Part of a small language model's weights.
Architecture: LayerNorm before each block, learned positions, biases, untied embeddings.
Training: a variant of SOAP for these matrices, 313M tokens, 4935 steps.
Each number is 128 + 32 x the weight over its row's rms, rounded and kept within 0 to 255. Layers, rows and columns count from 0. The size above them is the row's rms in percent of the matrix's.

# layer 5 attention query, 256x256, rms 0.116, rows 149-161, columns 0-127
size [ 85  74  95  98  83  86  92  79  83  78  84  93  97]
[[ 70 129 148  97 109 147 181 141 120 179 162 145 135  96 142  95 174  28  67 126 142 147 132 102 166 152 160 143 176 137 110 110 141 174 128   0  76  94  83 129 132 127 134 166 132 165 131 108 122  97 158 114 128  57 131 139 163  83 116  94 113  97 132 124 178 112 133  70 133 128 174 114 108 107 116 128 139 133 124  78 165 115 122  47 147 116 154 128 147 134 132 122 116 106 219 147 108 103 170 132 130 174 126 144 122 116 176 135 178 184 133 141  70 163 134 140 155  56 112 121 155 134 140 128 151 154 143 149]
 [199 114 150 130  89 128 130 110  79 163 118  75 136 130 143  96  77 127 117 149 102 168 122 198 137 132 157 179 128 112 124 141  72 104 120 122 112 152 153 111 135 194 164 156 191 180 108 174 181 127 144 120  77 107 122 120 131 119 123 156 136  74 120 128 127 162 166 124 146 114 103 143 132 145  54 157 129  97 114 140 131 115 153 105  82  91 172 119 138 102  93 143 122 190  97 115  91  63 101 102 104 119 110  94  82  96  92 136 151 158 154  81 155 145 195 124 132 171 121 163 177 125 127 106 179 167 104 130]
 [125 122 134 127 141 171 143 148 141 198 132 108 144 121  29 143 120 169 156 119 102 115 152 188 152 148 176 163 107 125 136 128  87 152 153 190 203 142 181 107 121  51 156 128 149 130 134 132 150  93 104 164 142 129 129 188 135  98  69 129 112  82 155  96 142  98 177 136 106 157 147 122 177 142 102 163 142 158 106 126  60  51  96  69 131 113 123  89 109 146 123 165 170 198 110 105 143 124 109 159 122  80 127 153 141 136 135 145 124 138 110 121 150 149 154  99 120 138 111 150  77 139 133 138 116 117  93 124]
 [112 150 115 138 102 120 142 154 156  90  87 138  66 102 142 157 201  81  80 107 164 213 185 132 132 100 186 122 181 121 139 152 137 128  91  91 126 101 131 117 145 123 153 135 158  77 117  39 101 103 166  90  78 100 121  83 152 111 199 135 130 138 119  90  77  69 140 122 143 136  77 180 104 148 110 188 107 102  63  81 160 148 165 151  94 108 127 132 119 157 105 144 158  83 137 137 147  93 145  51 108 177  79 175  85 156 152 119 160 136 140 135 114 176 173 113 103 145 167 131  62 172 153 112 103  73 119  92]
 [115 130 112 110 101 136 145 170 105 170  72 130 133  93 106 150  78 145 175 119  60 142 131 135 130 186  42 162  87 163  70 146  66 125  85 207 187 172  97  75 145 114  77 105 137 138 196 100 132 174  68 139 166 109 114 133 116 140 150 157 107 160 162 138  88 178 115 195 168 105  66 108 190 138 104 110 166 183  97 170 100 117 102 130  71 162 122 118 102 148 159 154 147 100 118 125 113 143 140 165 119 138  80 136  92 121  91 131 154 147 136 139  80 120  81 141 106 125 141 116 176 124 147 171 115 154  95 146]
 [ 12 147  90 173  92 142 102 138  82 148  96  99 117 135  94 134 158 137 137 107 146 143 189  87 127  29 114 127 147 103 104 174 118  93 140  72 115 102 120 108 128 128 103  95 112 136 177 198 164 171 125 124 135  94 105  75  93 120 103 152 116  76 116  99 121 128 147 185  57 106 142 118 154  86 163 131 159 113 137  71 133 161 121 163 133 142 153 151 136 127 143 135 116 193 175 161 124 156 129 133 133  43 145  85 115 161  97 151 175 145 129 120 132 126 166 182  99 124 174 130 165  96 166 169 122 170  92 132]
 [139  90 126 150 109 133  98  74 136 117  98 112 147  63 143 152  99 131 152 172 112  79 136 111 111 105 125 152  83 122 140 161 168 132 171 193 118 191 178  55  75  57 135 100  62 179 159 159 130 126  77 109 148 171 195 163 151 158  49 139 165 164 104 103 155 144 164  94 165 150 101 102 153 152 159 133 142 183 131 119 118 113 126 115 115  92 177 184 156 168 132 135 149 129 133  95  92 131 136 143 192  61 157 112 182  98 153 146 109 103 129  91 101 112 166 124 143  93 134 167 152  44 105 115 149 146 134 114]
 [154  90 170 160 179  71 137 160 100 150 124 107  59 137 139 223 169 136  94 123 151 109 169  91  27 187 119 124 156 107  95 101 151 132 125 121 155 128 133 178 116 124 117 137 205 129 108 153  96 145 136 176 174 154 137 135 152 178 154 105  85 124 121 138 108 123 146 135 112 131 126 153 107 125 128 123  59 163 114 146 171  52  85  79 120 116 133  87 124 111  80 129 114  89 111 115 136 110 188 129 118 103  67 153 183 126  95 144 141 121 143  65  75 127 123 117 131 122 164  83 130 125 147 112 181  78  91 139]
 [171 130 174 130 147  78 123 115 122 149 137 138  94 108 170 116 133 159 109  83 116 138  64 160 106 111 140 156 117 151 176  74 158 129  10 128 163 131 101 171 142  75 111 161  96 142 143 146 122 157 149 146 151 105  77 177 132 189 103 103 160 110  69 107 143 153 162 167  56  97 146  90 104 105 130 158 217 101 162 112 164  89 121 126 160 180 113 108 158 118 148  83 154 110 143 119 196 187  73 156 140 132 148 157  94 132 111 136 136 101 136 127  97 154  95 128 116 123 138 131 146 101 142 123 124  97 155 126]
 [ 57 134 111 109  76 153 138 146 139 157 144 181 108 137  90  95 158 140  96 114 184 121 118  67 118 171 145  97 151  65 119  94 115 106 100 112 122 128  70 151 178 152 142 112 114 142 107 102 103 180 127 122 170 129 116 129 102 143 186 107  59  83  97  69 122 130 121 131 119 182 156 186 117  86 113 164 108  48 120  82  98 144 182 123 117 142 146 153 189 130  60 119 161 103 147  99 106 127 185  87  88 183 145 151 130 157 141 182 136 132 136 134 116  97 157 123  78 107 164 101 152 137 113 119 169 163 102 118]
 [ 78 168 115 112 130 161  56 117 152 167  74 129 136 200 155  91 129 138 159 157  82 156 113 159 145 162 113 161 139 150 136 129 137 141 131 124 150  84  53 120 141  96  84  86 138  92 106 127 124 191 141 105 178 115 139 151 125 143 104 102 107 161 100 189 102 176 117 154 119 162  88  81  77 139 136 207  97 163 165 119 156 129 123 154 169 209 136 162 165 116 127 252  85  75 121 146 169  80 107  94  74 177 132 116 191 106 153 106 144 128 114 133 119 169 135 111  67 155 107 119 143 135 144 168 124 107 144  70]
 [134 138 159 150 146 123 126 144 122 124 111 148 153  73  99 159  92 102 100 123 168 139 148 145 140 111 118 134 143 110 105  84 164 117 175 107 124 187 177 131  77 123 113  89 142  93 153 159 106 116 118 118 185 136 112 166 118 174 151 134 108 120 109 142 159 136 122 155 111 142 108 106  67 160 149 149 127 138 178  93 151  89 144  75  86 177  69 127 193  94  98 113 145 137 187 139 151 125 141 155  92 139  99 119 135 100 134 164 145 133 130  42 109 130 116  40  99 120  91 124 146 134 191 159 190 157 152 133]
 [157 108 157  99 146 121 111 117 114 162 110  64 143 149 150 100 106 170 115  95  80 172 129 126 162 166 115  66 114 133 135 141 132  97  49 159 182 118 157 128 191  81 130 137 171 108 150  86  79 186  79 128 166  89  83 144 196 107  36 160 111 156 175  97 165 118 187 139  99 114 104 151 190 128 135 124 199 118 104 137  87 151 148 176 113 177 102 122 115 146  67 142 124 164 149 137 174 136 163  97 117 129 167  40 123  60 145 109  63 111 120 150 105 140 117 125 114 151 114 144 152 152 152 171 130 134 155 119]]
# layer 5 attention key, 256x256, rms 0.115, rows 149-160, columns 0-127
size [ 84  89  84  87  85  92  87  81  84  80  85  87]
[[148 110 115 136  59 179 113 131 151 148 151 143 135 174 111 120 183 178 132 148 141  89 129 186  96 109  92 123 119 146 105 167  71 139 119 127 119  75 101 129 144 145 102  71 177 144 118 191 113 111 158 139 150  59  86 113 135 183 159  71 147 123 114 159 108 131 154 126 177 166  96 101 157  80 101 152 140 169 156 133 125 118 123 137 136 130  97  67 132 153 115  97  65 179 140 167 141 100 122 117 130 114 116  51 148 129 164  96 157 106 166 136 143 150  86 110 209  84 105 109 151  94  90 156 144 119 179 149]
 [104 174  94 178 134  97 155 140 107 139 134 152 100 124 118 123  84 121 144 134 146 173 125 114 107 183 121 107 104 126 128  99 101 206  87 144 106  79 141 116 174 126  77 118 143 150 178 107 142 127 100 122 137 130 131 213 145 103 144 101 116 197 140  63 117  74  84 123 153 115 136 179 135 110 106  93 134  78 138 145 122 114 112 127 145 127  87 113 126 141 110 121 111 171 172 164 131 169  86 197 101 115 142 137  94  75 149 112 173  94 118 126 180 166 113 147 104  60  98 122 143 129 174 150 143 151 134 123]
 [127 131 136 128 135 115  63 177 129  23 107 168 109  66 162  51  94 108  61 132 144 108 125 151  98 111 157 101 162 101 133 164 147 144 155 111 109 148 129 151 113 171 153 127  66 129 133 156 130 172  99 143 144 189  99  98 147 111 173 134 162 103 130 126 150 155 101 157 154  90 141 176 129 144 138 120 132 206  85 145 148 146 141 100 148  90 152 118 129 108 138 113  85 150 110 158 110 106 101 147 129 163 126  72  70 138 141 175 105 107 166 136 138 110 116 178  92 143 155 127 140 118 179 138  92 185 174 157]
 [125 105  65 128 141 148  96 169 134 175  97  66 151 178 163 113 137 162 156 138 148 108 201 146 146 129 124  53 130 151 157 172 169 128 145 100  52 135  89 117  93 146 108 133  84 117 109 106 178 140 133 141  87 133 135 121 111 109 143 122 157 143 133 186 106 123 125 104 111 122 168 122 160 107 145 189 109 146 173 174  85 105 109 162 121 167 130 162 143 107 146 128  70 143 127 133  91 155 122  92 171 150  76  86 158  87  99  84 118 140 132 127 139 153  97  88  44 169 117 108 138 156  90 172 133 130 101 146]
 [138 132 156 112 151 147 121 119  72 116 134 193 125 114 131 146 136 112 104 156 184 152 150 126 130 160 119 190 154 115 106 164 164 125 165  79 148 108 117 110  98 119 128 117 119 175  53 176 106 154  99 105 154 112 105 125 126 100  85 133 105  17  99 134 175  81 144  47 165  79 166 123 132 100 118 146 111 115 156  92  76 102 164 154 208 113 192 161 164 127 132 180  73 157 156  90 172  73 125 117 138  91  67 183 191 142 148  92 175  77 116 146 116 186 156  52  91 195 175 114 146 128 141 112 138 138 134 178]
 [ 67 148 153 129  60 161 109  86 165 127  92 150 118 111 115 150 117 136 122 131 138 172  88 146 129 150 115  93 151  92 116 139 158  99 135 116 169 175 104 150 158 137  42 100 143 128 137 104 165  94 186 119 133  88 106  93 119 198 145  69 105 102 171 112 176 105 149 166 134  76 102 122 138 147 109  83  87 100 146 122 176 178 152 137 141 106 158 148  78 135 134  89 152 144 115 129  89 179 136 163 168 108 112 178 109  95 123 105 108 156 120 121 166  84 139  98 137  99  92 194 177 141 128 184 162  96 162 136]
 [156 132 122 147 115  84 145 109 118  90 168  59 114 130 102 144  28 161 109 102 108 151 130 186 107  74 161 139 186 137 147  93  67 141 133 150 142 162 109 160 129 140 128 175  83 116 135 105 158 140 125  65 111 101 115 118 106 163 178  85 126 113 102 130  88 145 171 139 114 124  90  67 183  77  85 134 129  98 126 126 118 175 122 198 149 114 178 140 217 126 157 116 115 176 101 126  98 151  99  61  92 140 157 145 151 127 108 121 140  65 138  77 135 157 191 137 203 132 141 161 115  92 122  75 204 102 203  96]
 [ 89 182 105  56 130 125 134 138 214 150 144  83  90 147 112 140 137 146  64 140 120  78 143  95 170 114 147 142 104 166  99 195 114  79 174 137 152 114  59 139 142 135 118 141 133 141 104 102 125 103 136 103  63 129 112 144 148 101 152  91 108 138 136 128 218 116 135 119 144 141 171 100 170 149 104 173 162 104 150 138  30 145 164 129 133 110 142 136 180 104 210 117 113  92 156  82 164 128 107 183 158 171 106 174  90 141 127  88 157 154 131  91 143 146 153 106 101 124 218 132 116 165 136 140 106 149 110  91]
 [113 134 126 143 138 113 121 115  80  97  70 140  85 137  92 120 130  86 107 174 176 169 133 129 110 182 152 132 129 165  81 173 157 171 165 127 133 159 102 156 129 169 126 151 136 137 120 132 127 121  55 146 147 125 134 120  78 130 161 103 128 124 135 173 141 150 111 123 153 180 201 172 146 146 150 168 110 106  88 130 155 121  87 165 129 118  79  90 190 157 113 160 119 117  66 143 147 119  89  75 185 173 191 127  89 141 140 153 176 139 202 138  94 118 156 114 125 139 110 124 172 151 123 123 105 149 102 161]
 [131 127 145 115 169 135 131 170 143 109 156 168  45 131 137 128 119 141 132 144 120 177  80 160 128 124  93  98 155 124 110 170 148 170 164 111 119  82 149 148  71  46 162 154  91 105 116 147 154  96 154  96 152  76  99 143 120 136  94 118 109 171 141 136 117  88 161 185 153 125 139 105 111 135 126 127  93 119 122 109 149  74  96 149 155 174 109 171 138 156 120 169 112 155 109 115 124 100 118  98  86 178 108 116  68  96 165  80 114 116 124  85  89 164  75  87 132 131 111 124 147 118  88 101  89 114 123 148]
 [156  83 146 166 153 109 166  75 124 155 158 139 105 145 145 174 160 193 191 146 161 140  94 116 120 123 120  95 111 122 124 149 118 140  47  98 128 162  69 142 140 116 146 103 121 115 139 159 134 218 113 139 119  56  95 137 126  75 142 151 128 101  99  59 159 159 170 106 143 165 100 135 117 136 164  86 126 175 151 106 141  96 119 159 139 137 102 125 168 111 157  70 106 110 110 120 126 136  94 106 183 148 143 208 112 149 222 136 111 112 169 150 153 144 149  92 133  45 173  92 171 145 151  79 136 100 146 121]
 [164 186 108 158 155 156 148 112 131 117 121 124 107 139 130 114 127 143  93 104 171 112  46 157 166  97 183 113 120 151 194 154 158 156  80  85 155 128  35  88 143 110 133 129  91  69  97 123 148 127 172  86 132 157 104 143 164 125 155 111 143 194  87 167 142 112 145 171 100 113 132 157 143 167  84 137  79 150 136 131 139 123 119 179 175  76 169 187  81 114 217 121 107  74  87 132 113 129 139  87  70 132  75 104 129 150 145 116 134 117 116 143 129 126 142 132 126 101 147 181 198 116 127 148 118 142  99 122]]